From a checkpoint of a small transformer trained on Wikipedia.
Size: 14 layers, width 160, 2 heads of 64 (1 for keys and values), MLP 320 SwiGLU, vocabulary 8192, 5.64M parameters.
Architecture: RMSNorm before each block, rotary positions, no biases in attention or MLP, untied embeddings, capped logits.
Each number is 500 + 25 x the weight over its row's rms, rounded and kept within 0 to 999. Layers, rows and columns count from 0. Numbers have three digits each. The size before them is the row's rms in percent of the matrix's.

# layer 10 MLP down, 160x320, rms 0.0392, rows 41-121, columns 240-319
106:512501520496509530503497505519524521488480496506488492502472498512501535539511511488464518497489503498530463515508521507514470531450488507491476494484498509457531484483523490505469430481475491543519505465518506470503463489518552516500507512
099:509500513463497550484454476525476474518506464495541486504514530459485509512461464499502500461492463403545521505505532520515438483491505516477508474497518479515470479509472546499484486546502500500484534489525475528482555535523475501502528538
100:481477486505490557502475518522467498483474515499515545512498543511494526482488497527516546527513518518477517490482531504509522517511490498525507525436530527536484529498494490517505522480486484524510516483465536524528486492506486497519479512
094:498534542514528486506462494462558529491513502534514529494482500497488482507475465548495480535476506513531501510507502528503486490520521534475494504524526546450544503491515467516447471534502491500468493529499487521501494497494518515526534486
098:456480496487515466485453544472543488493481488546513506494516475521523502531478489535550480436438510513501483515491510536536483484465517472521488475492502497513499466464471473495518485470490482517493528502494529494504528502497487533506521517
105:473510508489492485509511526472519519479511465487522507471462499473522482478514501480520496452478510486454445475480494529522545476497490520511466513473487481558509494482470507564536521447504489504437528470443490462505493484522511475517497507
090:483542453505567507444527481529534478505493546491508465501519455521507501492491498517520522461530508503546511508511539522500532466489479555542411493489553497470476506463483526525489513530511530533530546507494482497495458507529501516506501493
095:510537515472538521507509497536460518492520514482556487501485473452504524493522502502444505542514487477516522470523531515497494515436519532519495521495507531528574524489485505468474493514490469510557487484501525465513531472522518496505479531
094:496498495502515488505482481501478485475487504467520462548535493501466502543448492491475511531464513483519510497494491508452507543505462482548526509515531478496474508474524522508464461519524442465512510510477423463525449498478525519487471462
105:517512482494538503521491475510483455495521498503504532492484482528476555461480558486454472544531456534520512520531460491482440460562515469506504485484486472458512479498453490461488450530498477474495520510511496529496491484469528492509489500
099:441469520478491570493497511515500476480473552500525471534497526510475515486468512519497496486529524491488499505524473563482544511474561504506441488507492515520505484482554527516482500501504544497495494508509478530478476552483486507533510479
117:542521502492510580480490512534485526475499493482480473489512487486483512487527530443485453485495527480485475539527515581519495498499504523476518473477501510493493473498517478525482473524501491502515463534503477499449486512556503508505524493
096:508477488480496487485450506524508503501497496527462514484470481521446521473456532533515463542506497481490489513479494490512535547495541496531501477522471472502523475522487471526546487521512513459480501494515534519502496460515548498515506507
092:495489483501503528513521464520451499441505495501522475472508510477492502518486498500481510517532436509492528489536482499486535511529481498487450506477490541488530521518547499477472473488485487489464481486541517517507515549456538464493476575
114:529500511470489529497503497504478509466530493502457514489508519496514466491496520500489503425519513505470487524530525533509522490484505504496543486473437548525503487479499449491545488453525511554486506492505512547513484473469485509530510522
101:535475506468522489493496494477508484503524526483496452503515421482473499512484546490481499546507471492490517514522458508494529534488511519539499474495444500520532479495498505489442494440487577466501517490529449517498523477532506479515482493
090:494472508517514495490497506476514444502522513476495457502470475499514485456511554504445479472464462495524506486466479439435481506548509478495523512526509511505506512565510474505483482527531519503502486455515490556510547470532468487497480514
106:497542483520482485527495474463494505510505522529523509482502482492477523512472538527470524507511473506519479498479453521524511495491489538509511509516508510495503491521487507505504506485538520487546527512445495478505500532510509520519522509
094:487517522539507496510576494498485534525504457565528451519530527549463479476500495519457499517491554517517514486475511495483489487471507510460523502552481475538513512542515524507532507487493478527508478567531502510487545477518479516495501474
093:503464474471467476540480499490495549488514471520489516512494463488477516507472469516476502496486552481515550498471505495516470479493500475552471486503454534475533493530464487438508514446513495514519516469521470512497515471445514486495491534
117:518516466550475497502530484481532472485503494525474534493477484502503483475518500512510475443483472481509472534520453513478497523545498476490524462483498488493496475507499514515507521469465514480503501514488487508475497436511517518518545509
092:505516527538490477497526475489510550523511490513487504563510515479499506471514484479485531420485527481490503477531529503520552508503478478467457502490534485506488509542499545473533462535516497552533533519503528504490492480465466487497491526
111:488472471508520461512513475473450491510510493509535509501484508479482526457471524486521480448545486499484494506508533473478514498521447547500562508535535480487473483513502520479531467477495523517459499479477482437497498528507505489491488473
098:505517495527492489477508504550524475505515492465474477533456451526508454546479455520513493502485516523485509523510505546497504470478543471465528495479476545492522501505489483503519493543478557497535492542535520473495475463477465518498528521
103:465455508514494498504493485536546518511490533482493538455475564495512456481497506489503513513509519497487492463509520557528490486497530496457454512548472449519505524486524465512503505500537473469537509504528506484520503472533514450509470484
088:498541489478470511471524479533463524503470451490570517533490474515494490501460504453469493504499489490531504496500487469490527559513538501526494508487520523559499511501484505497482529483504456503511507478549552516519485493462461539476492450
103:506486518476493521443511498535542526527493489494533487513480508545529536497531543476499499493490528480462449511510509563458498507488477479542494483558523547493530502476540521530507507509482501560528507515517518475485435529501515508500490500
097:517483462480537537493513516532492454493485511514486490513511446487480496493495531501489496490573463481501463499539446479521481518499495515525471490480503506484523498437487555447474479470544502537508552507480542506483445497476466497510534519
088:473535478524539482513490540559509526467486530488461480514501541474491508521496429497467496489496503500517506523546459489522467488468487494493500526441501503517527515517525522491541495496556527503492513492457498510521492514545537483486511480
096:524540490475508525484521509483482536517457488537526489500478508480541479519547571506482491498544502548513472498507504460495492521485493503543503507475554490537489509430517487498517474516471490515507538535504470482490449562519522533502527539
103:508506492548457497490458480512507485485501512528476520460522504485497506524511499537481495475528549509525503484477567595487536483479505520507528490489454475496519501502530487502559468512498480500489483473531496495497485520449556442533472518
105:474455504509488475475480473524511504499529474534518527500520487477525556567490505481523496499537480485521499482514531534522507530531505527462456514524452483517499516540486518476504509514523500507500488461496475560547533532499504492493485539
104:497503489500479513465483478549479483449442511491529494527451476482508538487530476471478514506479516474493442483514484480463482519489512475522547507515523449524516527535523472505489509504448490518469504525517508497526492431494528518462511509
095:493540532438492473560487457514453543513488485520517518516500508477503472456485510507490508498486544469504501493482462471571530476510528503510527476488487511466506499485510509479487472485494487489467527509547575553512484543546484520526499504
112:470463476479501559530509479492505470516505477516430454489553490541489494526477505535480472515466494525498539512508501493522484452500527478517482486487507473475509476497499424443477508444458515519504498493523493516491559450540500531520484517
096:478523524517473499511506441515540485544479514429476524529496512483483468522496431483482515498500480534511511499470528474513524523536518552491504517475445475488550491476491505511506463482518505533509496524482504544512508476551488475471495471
092:519548475514499501495496514479506492459468483469530511519473491549468530454446501480503506492551473521490457522505502478482516444502478457501491495481488494537503484480483500469485496494493479508495505524508514505474500520523472517522515514
101:538443502480512517497473501502504503521518470502560536507519498494552540456520488486471510482553489506499466515493520481523504490496478518549495498545493488530543480509496497522511471448507521499505493518424465477482556492478497493498489508
104:502509534435531509515496470525547525508476498464457467493441527555530537469534493518479486550458501475542493496557513530511461517482508492486464483523505511535489494465493506498499515527441495510481514510514496539485523492480479460493509466
098:479529520465493462537534501531480489472484483476507543561484535511490527539506484546482491484514493489532516482461569475527514477518506500500512504513492492532492503496504511428553485536494493514573502502500545459501493518505496487495479498
092:513477520473462506501494449510497487529493507511551478514501525481507465547542489538495499451458487471503517531544534512450513485503481497521488494518485472510479495513499501508514473481491494496510504530539522471474493556476492469485494464
098:476503527532512492481536516501437483464532501522516522513508522503495518513476473504473517489488531512490524500502562500475475560521520481558490502503486484502486483523481487491497508503514505478493551473467475458470551496494537485517510518
094:524471487496502561523502488502508473487495467526531517493474481545514514517487535476441493511505470493488494477477502545561502500488499520519503510487482513476451517500488485519482527487498515475540547426486524496521511459488542486492529533
097:501503494495482487468536486475497553461504478483508525565468442474449535505497464504511512505516506524529461491463544460476549499441524478561514512485538523492519513486469527534474550496515503484516458498447526511493511513516518517522495493
103:509458452500515530482485566490465532479476480443508445525504516528506490485518501508496501474527486503479480506520505473559453539507444443430472490500517489488484505499537544468458505432499494513539495498494455463505502476509487459510503512
103:517524490502502513500521478474469504469451478569538534466460533503476496529488509489494495445529468549507498503480521528527440534506480472463478488490493498524490490471491488515518494461501522479481499488489500496491532493485486509510495543
098:512502511489514480473490446539516498508482509528453502520516473506552488539541449527494495474502504500448507480473464480566477475523498523491486514488522480493477509535530447489510504539415499432478509474517526503513479476537487513456467527
136:520457506502523511517491507470559494474560464510497472511449506468497501496498503483491490467486499519495536494506495519533533480532509488490489503504486492513483513537485506501535506507512520537449498471516515509516508508519479486518503561
109:522489531488530519548515481519509515554540560506505510501514555471459531498480511510520482502486515487519526473545458516485515550507532486467525483472493515506512494521541487485531486519527484496490512461500545549479522479461465487527493536
096:515535517498467491496506494501487499521493548519485490545517507539526497481518463473472509432501436512496503501512481481487445478500478496510526528503491491504504511517533492512498494496467544475520496494473463484498533498491469507521497549
101:486510507500475548504524450478504483494455481416508452541519463525485510492507563524490481545487483479473508506460489451546502513525526482468501483505528490524505496466506477522484552476532497478529495473439536476517510454516524489484514523
102:532446479565506516474478515481519469584518511492504473524540495518490499534464510527477478512498481489521485506450523460508482512489464498480498477536526493511511475502492539536528506477500528525435454460481524482479506516482475532495500534
088:499482494510489520477459508478441507491525519505485470486507541500473521545525504501493527511540534481453470520491539490485490466513470522500477472505498524486474515429444548538496473499508501477503481452497507493508481527446567520509522487
103:501540503527513524509506493523529493536521512488505496539470528462512506522467513478504521497468524501510516504486545510447511480487482449499490490513464492535537499504506461494532495518531449530488537477538562483500486483460507507515500462
095:526508505477485527467501454497499548459459523492490490547498514521494529516521510492497488437475468483516483489512514439493505540498496517521558489538491495510492503494468510506541489516504488519518503447509513502481523503529517434473487483
100:486482535533513537508568503497502566505489488526502471507549501512513545520501548509503519524541483520499512480456561461489479488488479510505480512472512493506515522531490524505471540508506506540536501505527462462506524500551494557494485495
092:452538531474515557491531509488461535453529461521531436470540467490490538512499536506466519510459475509458507501499479510520527537478501545527541495489483524541514492486507509472511472463503485499475508487494514521486549491523476504486494532
088:481510463488460478505494533511528527481473486493509519467485452516498501517489466524521505475496520509456532502526507554465465517552527544475505508513490497520511482507511465468509510506517506502528517468548516512499461505494486504533490496
109:487500453496475513483506479509511495506472540465481529452557517563462520555487522485454484502489547513506523526503512479511524499498492490540474473518482521479490484481544507508506468479538515487473506535457550493483469491512546524499529485
098:508526491508483498502487509449508472543545476515496488510433472474480488518521503502479484500509497544466507490488552501520543524490490526530480503520522461523481500523511487497535454496455500528464483520495506512504439511468493458501503491
098:487511499495507512511502472530547514510487518411517477464462486493506468455492491472459519491473492526513518489528484529509501494506518532487466513483499470502517501417486428510543432554488469538522480525499528470493484505526473498533490506
097:516489515533488529546472497499527513545488554501513505476513508499514506524460499487523496547552497532504497486462513495474522514493496475491525497530513480469479495550503505510518509526517488484503538471489508551485479518453509472490482485
095:480504485493474497493516549499476525514516451534502483512543443514527525520519562544550497493490505495527488504484454492484514512497435519512505474544513471521503507512527545492493507492487526502525500515483490527497503486440500521514499544
105:470481500460512506509493473472525463477508473451512525471488498482470505494506473490490499507498474434494494512534535522455499470481510507443505489524507512495498491473507510520521514510435538464477521474495499533501508477475508490501497475
107:521539503514534498479500490486494463523489496510465489509462488468535488500545522508525503494495524524470497496541500490524493503462474537468519501449458480514501524483439496506499488519502488516539538476474487482503475525595482470470524531
105:460501569507506445510514508541511515504506506512474518487487520485539491492480474502496528517537489512507514473507474513489483510528489485476490523509482526526492546501500508530540501507527486488468529481502508493562495535476532491427427506
093:491487505501503533476530531473456481463496486489529523508493484506508497469540542455509544469501451468484482478492493488469529507448453447485589510481486478515473514510503494510528493483526512485482442507460525505491523493456515486505503479
087:519454468488507458531497499488478525481475508473531494510459494493461476499477526531518495466459513514523488497515487480514472484530495485530455494501541530504471497495491490480481575523487498515492551466460509481492476512487471493514487495
105:510475535510529489456483496477500485559516436498484492531483495518477538468491432493522476463509542493514500533488524531521530474489481477513499454501454544529479474497482480569539481519436512480471513497504464515473489554533489493487519472
095:493472498537487474530521498510524517527506497491529519482457540477485475439475457501510509470541518512463514492520491517482475483549500534519469521511524515520454512537494532484485496487506515494516531495504527485515494522530485485531506484
087:487517520578472514514499497498538515499490520476502486527518489508513497474460513500538531503499502485469493504490517481500539484523522489491512510536494516518475501522504486489457541506534493525540478474511536495493455519470472509521495506
091:484498457476514497490550533455452480481475475478474488495514465479496509504522513505534516544525480476482461482477540500520549485510551495466516518472508520518488505516488497511525500500513533471500430440495481448514508527475452470511517437
099:559453510519552482511522452484442473537510528484465519465499517483506501522488527512503504534494507508515494510470543460471469522533493499452487499521514503430512485529472509519535490496508450506489559502500519515508512483543512454520489530
102:465507507525511532499540483508473478481508543477511518554497464479469489457500454480508526478513493524505474488525479449481505480482524488542513521499499532467498527450495497494441496490526499533494486469500513518538521463547484499499503482
089:508518489536522507486470524475455466460496485569471487556521461490505478482506470489543510499552500479471498514469533534484499511492522539528498484519535473443549490510541493532486474504502488489452504515507503489482495521476531490518484499
099:466478499473477494510508470505499524495496469482456489502489471499521460450486468505498499485502541494533491489480479527456506500521557453502457500526481530513482505499471512487492490497474485491459486458520481499505503526483508538498490504
095:486494545517468497490464489524484501477503526515472458501511516479503479481504493498464504482516510478510497468522479519497507546492477514467477526505516518538496506454534503520467486553516510540467472510525458487513498534510496526465506501
097:523532524482483519473495535477465478505466484478485521499542509496522506486502492498508454479469502496458516537470494485476500510477504501494493463484513535498492465524534538529508502473447449496533502493521529511477507512498475532525536498
086:513481500509499525467524452494508524539492513529479493509450564502483500534521533465529523479474493516495489493524536528487487484516505510497531500529512487524510532477462510533519482526490499453500429472519530508487509443516516510494513490
091:456491483536507520518518477512495500507484512449477521468525498483483453504518518460527468490480493479517520499498509491508480447495495476502550487456492476488476502514497535495466516506529496485428487486506501478512545484494452466485470485
094:484548531518527511462506540521487468517469487468447477497508515502459470550496461511494508538486513563515521520496513470490562473510487481527550499466486498513502506487528511493490526489512517487507483518484522459489537460507504484489496477